Weights of a small transformer language model: LayerNorm before each block.
Each number is 500 + 25 x the weight over the matrix's rms, rounded and kept within 0 to 999. Layers, rows and columns count from 0. Numbers have three digits each.

# layer 6 attention output (transposed), 256x128, rms 0.503, rows 139-191, columns 0-127
498523502533504522511518506507487466529525481531552482498467479475517500500528497504506510510504518508487484521520518495478502470490480465529494521471497505494481489495487500523506460485474492468489472498491480502474508512487533501518538530504500506489467479498517491516511477495485513532521505486505505501536469500486496500471488509507493493494494511493501516516513522486486501491520
466516515509493497497533508498527477467489460507497529494489519514494510489509467520491528507490500507509531501511478532513486433504499486509521550476499513518510511479465498481500501504514533512497508483518513491503511516506503492552482526451472527495498481486484509523491479475492521513485487498506479497511495498472522491526488527507479491477504509479500482503477490516468491531521
506484516493483482504481492491497498498465496491513508500517531482488513490487478513486527486501482517502503491466520481503522534472511494511503518478485514485525510465516494502512510495506501499520514509503509515520524506480511508519492517491492500515487485471495511524498479508510502502494511514469518515490472492512483500517499503482547525481471485524516512493498502481490481494487
493493513499523517518504471485454537514500493522521520504492477497476553495464479490511479487505484496491488509489523506480481514498497465504497478514493496511449486517520524493528498517478495471516525506507509505504501479503467506493500493484520504505479491512506508472491498505492504524488510485506523483511512493518519516504495519481496522498486498499507471521530497494524532474501
494499505492497474501515485491475484523476508507520504507497503463521491486515494453492517461522493515505510518542495483484489493516514497524511496501494486519503520502506516526494501518480467498500497495490512515466495494518515526512492503487494523499479511469520508500487471520506503514492497503487501524489479510530518484462495496515525497537500476512492481494488495510512511500477
487493474496516523475489477514489500500524506532503498499527493488509518486499507489507506483508492519508509499488495484485474501463482478503511497503502515483520524510490513486498517521490488494498498502466483506493506504478487515538515506497494497511512500471492488498513485520497499494497492501478509500518489493492519506519490526520514515493508464514497527541515472511487529498478
523492522519532505460495516492490495525495531489516534525490478473470496509515479470480517477530493512479488500500512482506482505489534524494481471498504507529491530508479502520497508502477558509511516504481513510492489500511506499476519494517533510499482470490476501464522455504476478488517490484484507500492500495523470500509501523491510491511510492509522496504495517491492499485489
491513481473502503510487460491487504526513481487510472477491532483505526518480506487493501495489497507501498490494492495492524508497526506497505481478475510506481460516488541507504512510504511448512494494503520504515487496536511510520500485490478489497497514492498457507482498533502498495494491495507518459524502508539484508521534520505520541494507478499487483479525518489490508494498
478537486463507522526485492496532485500479468503530439477501510502506528504517484540459494518486498521490490511483482491512493503465513505477504518468471488478498503486482509520470508471528511496515487498523487514477541505506509460483493499480499503522531504497516504489503508496484511496492498533505504494527517500482484514537509518523510516492476470505521552465519545527497439525475
482513523530523522537505492488502504491525509508530480443484502496475504499529483488482555494489481511513517515515489550507501478518511530473493508499438504535523507466501502509507490482493496495501501488480479509486528501481514485477530489484494495481514470492477514535510512490473513513487499495528486492514516514487518496509493485496502520497502488482518506487469518483492488455523
496499493480523506510522520485530494486488478540519516495520461538497506505490489520475485486484470516503495482529493515466489487473502488478510512468503505508499518471487492495504478469467480488491487485481500515499519466485488523495511517490467499500512503518521495514458496487524503474480498537513475534488530522456498506540529513511469511520501519515492520510533560499529501481520
491482487520505504526469508529483498500515483494503478535510474496522509491495494525502488481501495523526503493500497499502495494474504543500501508495494521503508487494533470493461497493505499496488502510496509511501486502499513498491491537470480508508479496489504497517506526490507500507516478515487474484490469514509472469513498465524523491503517485504482487501518519503507526510538
496515496495504506499552473515484499492525498511485465478497462481520502487534465492551509490517492486488478519518479517494503510504517521477484465503495526536503503505494535513504509495465516539494501540491508493482497478489505499498498469477494514497501514508477510504524510508491486520473472509527525509489492527515492442506486535491533505508513514510495501487510478477476485489467
504534505496508498504482517514528505512489506472521520494503481513504495472518527487515495503493512487506483492519484474526502519469493510499504519474500490509493475484491492503493488490508494512479473517532483516508487500490511506487519512485550479501477496492512485470508512494499504500520522507477515493491499504486487515517497511522483448522473497469517487485492521498525506495499
540525515507510506485447502494525526488487523515516516532499500487491484481488525481495467493554536507471480501488505494489488504500479514484521501491489484474497490513477542507497518479487496505480502492487502507504493480499492508522518500493527483491483498530493506497480512516487504501497521490496499500472497505482481510502493528522528474506519535473530461483508480488520515497480
506483487527523492518488501484488492503502511493501493488486523495451506495516468482507517476525494517492496513522489481516497472485494527481525482495499508521498494532498525479516480487496505508492547485509491464487517489532518512505497516509517501493517505508495503486490496489505505515499527522495518489535491503522513497504499494486518487486521506523496477491488452485501469485469
478505489495480501507474527513480503501506504499498504487496495493507481472485520499489472517505490500512484507512495494525483535482500511488492511508509521490481502477495526517516494492495523464503511482477502463515486481499499518504490501500524514491494514507477482487534490528493469517489511495503499501469505501502490483520497509519475506485505493506507532517513535497501505527538
484512507533533527503540509470487494470524501506534469465502517488530483492495500496520527509497499488499492516508507494495488494526485514500490480497509489484503471496477503546480496516497494473511506493525527481484503517518517493477528488511513506475518494477497476487506476474509479494505481475513487491531529525518489504507494505486486481483498496486505502503510534464484528490496
521485481481516473512506510502521510489506482496510479489461518498489494494514476518475498496486467533491531494495517494468485525510497513497509514475496479505493467517474493494480516478513508486513494508494501506514523525519532500507504498484477523521492489501539518521515478522496515511504495516502464503508515479464535511547529467515498507487495477477480535508476506487498479484513
543490512502526487481554482484519459545500518487494506485483521488512502507476490435501491506526483500500494492513516461502493486494484521523503494518508499529499486520503513513498467505500492514513499516501506487504495499531505496458519501533510538506480439482460472513526478491531518474510504477507491513532514514521479520483513513511512514515491481511519466479485491476472493476489
499511509527527499512464503490478488477473520489508500517510472459486501511503507503507535514537475536498520501523487490481507485474497535493504475487513497529487540510506475515505470474497500497476488498480520544489484495506525485488503477490480526475498512483490530508492477524489507529505488549489507511511534515486527482507496504498484481518514501520505474447482531482491493483506
489533507498488498508515531518493503508504518514483497482473496483483512463514468511486539498502482514515511532483499490493525499471484525478514541515526510510463542465495467513502482468527509502525500492510469498521506503519471479501492475466480521524496500482486505530516495515501518478527502535492496496478513521514505508500473500510486509464493507470509502483482500499492476505519
498455513479491523494482525463488537465524524484491532485499493517448495512515503503527522495498464506511514546501497506482495526507527536494502513497521531485501519495470481490490506481503521485490511510506478510510485529527507495489506505495470487495499475496483472512478510490511509485494468517517485531503477517517483483510492482505500488507513507458476502479520546519486505502508
502472489494523486501463522479495493483471471498519480508523494500494517501521520517493526475477511479509483520503464527512539513500481475472500504515506507498482505501501513552509533478497501461495478498509479506485482523499497506513463495489501520487535522503512501504488546493497509515498459505495519492480501541508477506530499495490526516470508509496501494531510502504481497498463
515510519528487516464513491483468463497510526536529506509524520485492504512496512488486521489501502508505464477489474509506502543487450499496483504491501485495525502526502505473478512489492489493491492494522503464482511491493476522539497516476515475516494505521526474483503507502480483508493525516501524473507536511510513518503489521480498508500521496480502451489501489484512540489495
497514501502510494488508485514473495532501476502486530456506514510512552490493510499507532492500492514489470514501514512504507517492490523528493512522464481471503495503497494495525494519496498506492510506510493484519492511498485502492538489491491521467502463467490450516474516479510494475538506510498499517502489498527509484491464481497498530507503484487480524506543523485490493505501
480499494499515482524518524498500484474513483502491523502502480502512502481508485521505528528510477513497513501493516535503478476498511505489499523499509528503472483481509518500498491498494474510487511535474489522481525514483481505497492491486510474530500528495500514476533530505507504462502484541482485484500508475486493466485501474511485469497520549524480516515503496479493481505504
513482493489469488495513494493513534512490514506508474504534494512502496489501514515514495496510522484510499480508464480483528535526509491515489523518494538482507487474479495516504498473492478516481531501505495480516469477505508483505468509503474510515503495515506483522511499534501514509513502508488480505513481497496482507495488526495505503503493505499464456524497497508511529490474
483501469526540503515545487480530506458507503501505531498476492475465508492508471478479497480476496497519524530522494491497515497495470475491504486503478484510487483538508505514510507508494518512522518489513502497494529499517493531509497494506493511485484504536490508529483494513483483501471475496514499508495470500499503523521517503497499510475527480505488536498467468473496507519504
507504506500535488501494509495531522490489516502504491478505497489504508496493522491492449506473514494511501505481527497503476459476501514517504513503479508509494501507465511503524486541511499506508501492493509526504510501497509495497525496498528495471498526511495479489482492500498493527493509484503535514496475489500486464507520524513502499471515500494512441480488482514500498507518
506498467474490526482495476510490472507495483475498514504495491494525531523494545487504507499519514504503505494496495501480492525524516493539495497501469509460481505490506512483516520481501504466522502483529524482538470490520500500485502503491474492502531465468531512495479463518484501516503493491496512489512515506522503497510476483487486510499487491506511520492508533520495519505496
505498488489510503475506495504520518491516491515526479506494495486504509504462508517483515487502464518490500514480515494506518497533522500492494498515495515460481491498476487516463515487492547509500476478479509501514509468541525530504525525490506514488521493498502522517517467507472513505476474499519476493527511471491471515506493502461494530503492464494497531488544533513469477500468
484492501491518512534512505485490503474482499518516517466531527481502483492503520508498527494484501478492470489503497530498499509479499493466509493517472453487501508507472495520521502513488516482501460513494492496513505505496489489504509507492481528508514515502501462486510484502512497512502502516543513519466499503498486511511506511504473486503525482491498531518493540492467516494519
507491468478491479509531485508487487507503506541508463483480479518498505491486540507513502495504485524496493501529517498506487519490494524524499501484492491467517499524508513519514503514514502512499478498521503469503498495496477498502471497500495494508511510517488524494483481509521481468462503517508503492534519498534505517489533526503481521477483506472504466486497482506506478498498
518514529519495527503491498487543523497500489506479522501504493514515493482488506483522466497498502495511477510486511489496508498496493492504509469510486523462472490538506509474497476510544527517483516508503489482508475508497478487477493501493479482504508501488486536487521511514497547487496472492532474520489516492482497514510469513475513464491521524476527536492503508488504492476489
497487509488493520469511480489526532511533501500496543509521516517477496520508506474473495516464463491486496481516508483511496489495496517513480499539464466516496514498476509521507474470493489509498522490504489483520521530519457471487511494539492497490490475473509448498480524501512525494501500506537486504492492513515468473500513458506492493486525507503482539500521514504527538507492
515520495507505525488490502490487515487475503482510484518486548505498494510492501478522466516491500480477506500477485474497468512475459492505488505541485507514486505510514510531493533504509461510510521491487500507487518506499485511473480496509510492498495493475494502478514509497512495508518491490493537496479511525521510492507497501494508522475522525511522502484502470492513529497504
491506502494542507523479513481499525517492491506473524474487478515475484521469464495489498473507507510503497511478502509488528490510522524540486520536512491521492496506483463510507490516498488530492490494539511507517487505502487460479519487497490522517470458491471494480504503513518466532512515520491494538508488527493499513489491520499496467509481521486508480502495489476516550465497
505466514457527504531557513491485521486519524502520488501505519510498494504485485511500518503485476521517485493510501493482484479510513487498533506516488498477504480499491509515470510517515493473470496504464512477498511504507485497528515488487469491509499530511506465497506518498485485477497491514495501501520510486490500506506510505500511506488488481483521507509498491511516500495504
504530506477506488504494520491503532473494503484484487490507517519481489495483518525494472487500502502511518501501505536508477484499494498512511512485539488479517497483486498542502504493488494509507489512530485531516501500484519500477492513489522491506463510521477485478476494506502515457519504474515493503512504469482486487506516524497465479507495494504494506494519496522512526511500
504514524489504473518457505486498491493502492508509489491508503491504512488499499496487477497507492475513499510485497491506514513509490502492483536468519507475486506483500489515506472498535514519497503506526488500504515491524533512500508510508501520497459501500498490483470483503540513483509506474486506494521500500507502512505491508503495520494472512478504482485497512509478497555493
498492490492495519488532518521534489511507465497510466473491494493522507509490488507534505487497495519490478485499508522485496487495484480480503498508495502505502473483504503497511497506522504494529486474478541481548491505485505511526509480511491527478525475499527497527497485496485504505514481529506506513499491481509488508536514498511538507452509465476511468508522522470472495487484
527507477512504502493483499495533510522507521494510515485503508531511478496512521480512504488508471500494490530499500494504535487491483527493482486513515490485494507498457478528502488474503451493501482507500503485506499527483515518479524493493505512504506490519500524473504514478483466474490499515522512492527501521498489485489518529522487476486502504483522489479499491500522523472507
499507489498501506516512501495520506458499513527500514502515495472482467512492496504535525519481509505478516513541497532483520523492500471512476461519482502498473516479533533512488508514487526520480515518466500487479513506489485511539473453511496473494488521507474469466509507541467502496508484495523507498478494485498532479495504530490514483514528510481486461507512529513506509495481
512488524505520507502528496496482508515481508476479511504505490500515513463493520501531477476484510501492505503512519497470481522469507488491504510492525513501495492497542467547499500516494526484529533497503490497502476467513478516516525509531525494543474487483463477528521459494533498500524489495509510489503471481503510527488468522493478479514499491516500474499481517487468512491477
504481512479523477516504526506464509496499464493517498495478531513501493484496505510510474505504515505500502529491507522500496505527494483497482502503528496532505500521517463480519513499516500533511461520482515490500482533483503508498511509520500469503501484479492499488510476483502496496521510499512515513505516455473498485487507526503468507488513496492502486499491504499488491499520
510501510483513504458508454493495536530498485499506487498491510496510507482512523480505491502508507515500510479507490454475531503507503535499477483482516503498515523507496480488516492476481480453496491471509532514534469522516466481498502503525506500482467492500517481509510477494524517488498506501478511516505491511538490525473511491538497503487501500531505488506514482520535529485472
521504508462526513500500495455531510545464499485492514510519514537518506503490483494492485472496518502493502512512500478487502493514519493503523504482523521492515489508484517502475533490496496499496490493525500527484495492493474491498502495491528499510501499508508495477491510500518520451508520489484486507523491515480509514481525533495501505468521500504467462472512470495502507503489
492510507505487504532488504493471521475495489503489480510505507494508528502490490498514526520504521495491467506504507521511507484518523466469481487520499514497486538469491496515503526509481499454507499526496494525498483470475516492509501507461501508504513499522485544485471489527499469525521515488474489528467478520498502533494495495492494515510506493474471483499516510518517514487506
530502501493495525482475523528556510500534525494504519512477478469466503524479453478516494515509514494462474486502489495486473546494514494501517487500494491488500497471506517480502500517483501462488483528480514524505468535509488490525489519508479496471487495483507509487524502513505480528537500503501512514506502480496491503522509505529502500497518494468495470502522526518485507493472
487473496525502515491507486485533496509522508489462536511529515477500509524512473507552521511506520484503509513526506511519499494479483502522493499556497484515478496501477511501479499540489478510491529523489502504488518465512505487497503493511549477476508517520463502497473499478477486467484490490515481510497481498531506487483484491489469507510528505497497491486536463486485528474471
499511487494512502464507493495494503499512500499513490508463499508493492495508504484486470487499505519486501496514500510480528493516507497484506497454489514532523491517481488513494463477495510497524507496490505526484505553513518497502504491463494493509492493523508522476475496492471523535503512505510516497520501478471524492492533510518487462494515473492526525529476510494525492481519
520542493530493512479513497481513498503494499489499506487481491485497518513510486480539537503492469491486535510499506485506501528497501541501504477516499511482471508492506486501501498485490502532504526491519506505522476504523506487484524484489509510470469500501490528541529482500488473492516481505503478467492493493494514495481473498503504495477522504511492534479479522486480496497516
# layer 6 attention value, 256x128, rms 0.27, rows 140-191, columns 0-127
461511500441516492500523511499512503520509523494498504524438490464524487551493511524492527508486483511506512481502479471491490449528537489522491513511473494495516476483494491482528510495489489472497508474521488495481520553478506530521494521504509510525487502495495496505541509523482502513478519488504463499456477535500479477503510516500532517506531503505483474506527514496515482466467
473484498525497507462495470508503499506515480496487500490505475500534501486499506500507503515509474524493462509481498510512524512497501469496522500529475490515492502478496509516515521487499484476491495502503483510484488508502508477472514512506504526517457492509510522491494521515517529507532501502503504515459536492514501514457498496511505471523492510487499529480497497523504488503500
509500487512507501518522477488511487487508524523484496477518524487507483466497496502498509468491527500475500491477482511517482530484508481530497486492478499475488494495488514526511499507490501514507508493472510506479516515491483486475505528485519461493477506524539490519519507496497488497499552527458505524506482480496491497506503507495503495493487527508532500463486520539492507495494
495512497453504484519511496503522497484500443491470503490499495463483505501529486498490501467489484480498494525505474500489485534492502495507540511541495477506511507493487470487526514471505506480522504496517518486525476482505528508495500481500476505508537492502503527500519527479481511496509501506508523510506517499497503509533501509483489505495506509507502496464504491506508465499541
468510519522485505501542496487506546540506497506499518496524490488528492525491526530501516499500491499519462499485507501521496515500471508510510476487500496503489493486512544497490518484498497512510516486456492505507507486528500539489497495491493513517495521521522497470516471487476548489506472464487490512521498504497475484476491503493520498474487503488501520508483510507479470485502
451498501505493511508498484477543512461500505485521511497515538467474499490507526496478510503503530520503471499519490525509493530485495501488517498497512521520520495491510514502480501473470495489474516499492489491514497477504493514500517494500515520498494493468512513495520502521516508527497503510485472487485484493526504506486504516500478510476509535503523489490470491491478487496509
519483461517533524502510503518520484507485500482470468491509494510461477480493506494509491478515499480490472494508506504502512511525493516510469518506490494483511519478492531500508494512539519489474490524492541501498474476512514517511518475483502483525484488534507493488498487510500507525502503476498510511457522514474521517482526491517510511491518490499498489527491501494495482495503
511456497483533492502480482508508500484523495474539511502490456471513481502496489506522487498514516500492477514477492520493522525510497509488467505484474487499507536507492529469488467527519486494516523485532476485492500495467492510496501507491506483491478536515529519512498484511492548506521478508508499506518528533500521487495506483488481491503507492487473495513518527478491498504538
515451504479516506489482499523503502498495480528490498477500485489509491515494510531518481507522490525511516519516475488522496548517489506497527524470480522492526478479504484487478530533471523522486470502489564509468513488469480482496503523497518520495507527497523503503530459476482522508487496485522502475509487514486515505463452479505487505496509493505494492469508504493534491504473
471529505496507481497537515492487515497527471562479525497540504475491486473493512510525499495516506479487506484500497520513498522505524528485522509505482482502491486491460475507488488501481466514510515484468516504494513526508445497491481541492515462492513498482468512504471486520493508499513510492493540490506510517521488496547458505493511478499487483530496468500507501488540505525501
506482497483478518493500533501488463513466501523478502503497495509494493481515510480533493481478481519493503543476506517478496520466497510500482494489510455502530526500521504524506551480531515512499509485496503512502483511514510530508502526541510493544496517480462462530500502508490516495478507495498495496501504498485490488477495501487510504496473497491499484514537485477514496496506
464492518485511511500484494511504468483521468541492515459504466498468507477491453487473532511504509501508492476531526517507504502533500493494505502440484495503529506515482511536496500504506486512478529496442509495535510507523518493542491511487516495530496553511490512489519500460474492490539478480524497499466490508478477513506511513491468481496475497511521507483500514507502513479530
484513501481540513496479486523501486477504505496514537510516496523503506506486492485536471508490485488465505490507503503532493506491501485490495460491496516489482498525536507487516487467489513502498506509532523530496450483488491498480512499504474501524504502471500497519494485506488495510485477507523500533483508507505510512484494535498514508472478480496498507530500494509535506495526
495522479473478505503508518481503479474501488492503482475498484491496520508474521476474495511501532470509492498521489537532469474491485517511508504509488502484477481533524474508486513499492524484506503466524494497500520526486517475500536516504500493495510506480507505516468471462521520547509494516483498533497500523498514475487513504508498507480490471479484485505473517516506525524506
527486482497525504506496495493504487492479506485507501521506511478501509524498508475505509507476484494495493526526491476507520500509495497517480503508524497521478496484509516475520490490514495494489500539484512479509503476512498449498476537504514494527501513515496541475464478470505475469513517497491501497492488512526468527494499470519529507506490499511517510509501519507499471500527
472492500521502490509498495475517498518517525532503498508493516545484494511475477495504545506505507499508527479488495498535496525508509496491483492496527459473504479501488491454499536467508506501496499493496513512458491491481516509493483498492498475495492495474473500468482541488520507498506488520490473513495533505495487517476508523522491519481492500509532488509501502502472516511530
526511521510503498503505489501510526510494492487513487455476504463461500496490485482472518520508471496505554529518516467501481485482526468496483497499485504479552487497486503509510496512485489516518498499517509504497472471512489464515476498517512513503509512524520516503488473511493486492488493478514486465499511496514498486500511510495502541494495486515500509525521473490485519511529
519496507530505473503508500494490521523509496475481504516494480498519496470488511498528479508479510516516504499465502499490480513476452537526492525517514537502527493518520496499507522505477542489476496490495522517494493529527504495501484502497510483495469482507485498494457495490492501487501480470509539471476515485493512482506490495494508498488518511507518500484499515507518477497497
531512459517512513517499502493507502462523471509475487503478512471510510498518470504482509514498514494489474513520499481475491502524499532482488462493524512464510509483499516505460492535531490506507503494503500481501467539500476514522510500487495522493500504487535519491477507501539495484506541496506521457458506497528489503475493523525486518496515509480541513471505475485522487508513
519505497464482518527522486466509494494473461509523533477512515474468485513488519496498495481484456512524525506488467502475511518478465500518503481506523492517501506470485526515486512533486505481479489534516520542488486517503516493550497529499509464507518479500479503500533500488501500518514510487480487479472516514522509523494491475494469487495464514521472510497498497484545505499506
501521500515487530527508520456499484511498486508496469496493475542495470505485501517529479472473486514481513498502519487499526519499515516493477483514499502544513505524516510479501519530473493470471487490508475481467506526515487482498489505500513503496526488520519512503529504489465513501505521514499450513509500520479508522517514506503497525494487487465507492477471496466500499515539
459498507516493497501513479464501471495493502518489491499491502514494497499511542486519481487478494554460511513507524466511457503517469513518517494489536486517513547508488495489511487518481504501491493517486488517536477494458497489519494513498507528507511490491485495518519468480492510491493483502530478486472505538507526482515491465520526506508520531476518472528488495537484518494519
454490495529510498505513504501503504456474484485486514521484517507505511507503489490499491499528457480501516471492514467502513529499480472509499498486514476487497499516513470518533468533513511507506514488511506510513489513511498496522515521510531498533509518521525495501496482526519504512522457490493485530501492536493470496513493467492476509484511468495508487464514523464487502507502
495512518461488510506502479522505477521502526473466534494552500518463489503480526500456515524479476500484517479507506497506505504483481481511504473474507499489524483516517522500467469468502492505513496471472518516478488520529510471473502504515483495478504515520519491511478503488502501525532511494464521508524489542515508523474510480489526510523524511482481488492493505472513506512520
485478493517512497505507508492511522491491504506491477509488479519480470474500521509517516516461486485497486498501502503486488493479491492515526466478505507491506503505501497471520513515496498468496498502504529498551509535479487474474517510516483519496520504503469494528517501498484518472528493518506530505534487529504514485454494529498494499499481489497511538504496510480507489490498
533504548514496509523491502476503484496488493526502499504490466483503530486482502490548540499510484530501496498474500490481499490493502519500473521501496495497500477496496500494489507485494493537512474489503482498502523476517527523479489513519503499482513482513505480476489483510478497519488490533509515483486503507493468514495515513485503493491467494514522494501499509487535520499506
434506507496482493502505465507478517508528502514498512516520489510523521501520480484478501513508469497484468494504525487498500514486518506487487512517471483512506523504511504508482520520512519501497487484498500522501485481491508471520508511518485477519518511507480518508447486514482473466507486486544514493481515535475512500512488539531525499502521506496487490508494509480482505498492
498512474483530497515518483499493508509495488534477481500510519493532522485468496511503470509505526510509511522508503491494536492512495519540498510458494484509511459481516487484508500501513489494483505492497495476526494516509483489488476483481513501517467462487548480469506492504510477519507494497497483510506511510513484467517479495511509503521508540515492510496516502489485497498512
535517461491484491491507523500501526507521499473528499493511518505499522554493464483542485496486495486491492505495476498504523493523479532486481524460502491491472517479518494488514500487465489490492512505499491488491546501451501483509538523515496505506513501504485485520503509511498485530473509499502518515474489472498497501491516515511478501496491510510495507483513483509479513507509
518501513528512452501518471499520467510504502481469501473500490532481456505498508500478504507491502509505498499468517542505488496486514503500501484534497492496516513491510498509494498514490509505478515494507502524502497481495507526522499511504474478496491506511513509499495506514513480500476516536500499497509481494468494522512496506527472488503548476486457529487513504511478471489503
481500493477516536506510444485493518475518516495501513528463494491503527514513497454492508515503518490527490493481514530503516495501510526500497481502518531507524532472488500512497510556497504513469527461471506505471523480476526488508470467490512531514472462485518495504491534511479482503488505499503488488542485532483507473498472470482483519494509523498498490511486501504516497514505
494493512504495478518507505518523516496490488514489494462506494493523468487496465491505489511523493471512547530487469513499501511493514494498532491489499456528487508511456532482492479506499528506498519497473501506503514499495509509469484508494496496502494503507484476519515494481514474508516479475467486507485521527516538484502492512504495520503530495507521510522500503478515484475479
512539515498515528548521497498496484488542527476506511502482487480522520503499474499503493502485499504475525490516500504498508505513478507485509496472521480492533513505495509514514473506485475492493508508516500503501502475523517466498511479487452471488483527523490501490497513471497515466499511522485509485492507483538493512498469507543519512500495493487485502480510498484490492499497
502512471558481546528476490517491501534487508512521460507509513499514473502502465502499491483492505511510522492481522525539483465505482481485530479497491513495462482503512491500454514531493493486512526516504479489535518504459482508492470478495508513506473514481495502512475504490484503492500494517500496524494489514500497509513518497519514518494522489517491493472529492482523512501510
467492459542481486489491520508481479502507489515491484517523480503496494475516517528521489500507503498509520456507526475510461513507521508529461509483486485501488515498467540515496525490492524493518507527501524513493530493491496504517492519519467524491494464518508505513502512527518502492469500535511492481503485539500523468493491481480490488487523505483527473509504495468501491525498
535501515522486499474533499492492471514540470498500464518503509520482510520504498535455499516486516489498526484491461470506495483500512509496463498513478490487483498509526516519490514498503509508506512515476499513521491492496518513498525524474516513505518507495542490478489507520486506507500488496490514494492512507522476503485523477485481503489464480495514514481486491482474510507517
513491475503508506492522483499487511493502479500531497490535499491506484485496486493518467519482529542480511513524502484521545500499545480520522486489497501473498511502513517509469549507521469496517496483500494529472470509476498480514519533506472497487525510511469476505518491517483468507504505505482514495486472494501498478533501472509475505491531487483519500506502491522503503476473
526516526485470506491505515512521534518543497516484496479496492475512540487526493475485484496516490512501496491513511470492476482508476511524496499494521487503481486494501508485486489510514503494490497484481514502484504478522513477491487507483487470508496505501503471519499511500484537492509475533521477494498496520480495499519496512501504513521502482513531504532512478526493502478509
482525503482509504495502507519479475511532528483488478500509499505509495529486510500491504475490527496529501521495493471501478499506498491479475531504489519497513526489515518502502489507479488513500521502496505484495473518506523476504511489492493493468512479478473496500503485515505502514521510523480510488480517491499510496504480532499507499466492472516508491533496491542492503502481
480511501511509523488525488502487508510508494511505532514490520492512486520503456500515498463476510492513489502522515481488509490510508489492490483492503507513516535527507452506505464507518529474483487498521499468491473512468494494496499512527483503487512502505501491497486488504516513520499520511494505485486527492486486481484524509502505528502475506502500490493499491510509493488510
518503487492466487535506514528480529508502510482475487470515491507513484513524500495492509507501502507519498511479539506466509486488513500510521485503502507483535503506495490509516513490477492515473505499500511525484512524508489494469485514480514497549493526478523506488491501515504467498503488495510532532466509501510495485470499475523472498473506480498493502504493468491493517484499
497487500505448499492511519505500489466498482491502504485472499528489509487493485498522481516490476484479558494527508494514520486503491508503505507498528476474537496500512526495491496472485487534482524513496522485485497494521498492483517493501489483487526485498537516494489484506496519504520479498485507487481504514482490532481488507494486474508515515501493499535522499512519528510494
456502481483489506488496493489527487517544526468517498480489503508498477464482500489478496493502509482523469528480505471483491515530497505506536511486483495485453525485472487503493543495498486505492511515534503502515484491533532490515504487485507488492535503498519494497504479488493482529499502523527506522501481513527508503529507503521491490512494529541486483500501492453517501470508
513496495486524530501502495500500516492525514515488502497515526522500473483483476525522507503501496520489509487477497530503508493501526463496497480539484528510480491462463515516505498506506523489496509480505461470486474514527487470519486514526497509541515506438529491497509502474493484494513503479512517474506488480492495484508501538526523521460484506515517503498463508504473490490491
494474509522465511525511522515512503506524497481540514507503482484504500478487517511489490509491490490514510502471493502510528486481482469498507502511506519493533545479497467489481464506495498511497486518487519500508503509502521519499505482488504485496506481487506493496485498499506501507479512485525495480489488509526504489493518514497508507517481495515516517463499494530502488493476
512526518490510458510511521491483477496493498512523498490491520467532478487475519517515502488467491521458487463529512524513493518500500474507472499510484496511525510515486529526488492500503510516494520521494505501493486477502494490492518439518515487531534484497488526531489504506528522498490498526470514525479533509490487488478487494480499500510492502495511516471506499485476487513484
512494492509504490483506487513518492466523505538479503511499519486484533495529512532495493475478493489465498504506517498490525491547491517496503511529472520505488492509496514515476464489510464491527524516531478525502500498519519502523491479511496494457512506473488491507472483526471489510523491485489485519500519511509505485510492499497500487508490498508508467481510505511476499491493
484477524491504516478491517478516503490496494524505502459508502477516518529482519504510504493516532484481511503500480475483483520488512505492527491500485493519497496515492504511517497513494496507529502506481518473497483538512514522483492490500504499540506484507474506503491494510514491515459484481486508509524463500496538501525504498538438486495496517478500500512496516504469491482506
500476495492477495518519478514506507475521490492474484486494518516503497495483490493502510521535549492514474490512501505501467495504483517514554491500518490488493517521516544476500516506475507467522486494496469537507504500511492499453542458526505480528538504502515507511506512497480492524470489495508485500470487483485496481493493475513502511533483509494504479511509462494512489515523
525512490482484518522513480499498482490500505501453489478478531479479508498492497483500525536508503511514503508492500464512518492513494489498493485483517524504484490481482516509527527529519467509505493499515477470505508520483503497491534483490481497511512514507476513510500492516485474484488492515513512523513505506482501465508530483479489486477501521525485506522489550515480512484490
452498498473520472499500505548492492520484522459504507483486487505489501492481506492504488475491493508461511496496506509502496491479518521532524548527505522515493501506518507499484503490506504503501503512466499513511505518497468482514514474489512493504500494513494490489495519500495519509482516503502506481520492500516490518490497509504471486491517495516497485501490499527510487509502
507491532509490513501486475497484501478472495504506495484488532519482487490473478498466510501481511499499504493517525497508525484493495519490508502500503504529525489474520534493499509494478504490488505511524539544514467521496498486517491508512520512491477493502522467498507498485482483491478497522523501496494512521500522492493486511492505487495466507516504524495495500487479501494467
# layer 6 attention query, 256x128, rms 0.159, rows 192-193, columns 0-127
509496501498500494506505497488502504518501499496508501500509500497500505497505501507499513511499509498505511479500507508501480503492512485507503496496499495495490505500497516500487478506506482512495490498515504486486492492509508512507499488502493500499488509496496498509509509482497505505507491498511500515517497517473500506504495484504500495505504494492501496501523492498505502491519
524492499501497488499513498507513488492509505502507537479506498508509497502514514483514482501504500491511474514484485485515494505510515487487508499485510503496498502507491499511510490514519488493495500505487510479499511495507491493487516507506491495511497497498500500505496510502502509482508506492507488503504500493506507519484502488485494496493501496513480501491499520505487503492505
# layer 6 attention key, 256x128, rms 0.168, rows 192-193, columns 0-127
497508498494515487493499511513496498496503502507503515514494486504502500497498497494509497498502491496501489517505494492494497498512493507501500486506508508506511498488505501504507521500498514487499497503489507501508514497499494484503499507503508504508501497512503505507500492503504489513484503497496506488502499495500499499498504513505508502500493517499506501492491496496497487493485
489504500507493503507487514497466513511485503500495484501502506509493501489481499506482523493490510503482518500505507513467509511503497511518483488501489496501501501488523505498488505499482514515488495505515500523519487510479512500498487517479519496507517505494501506489499492493484507520501508513510495506483506498498481491510497496487517485497488493494518508510500473501506508511487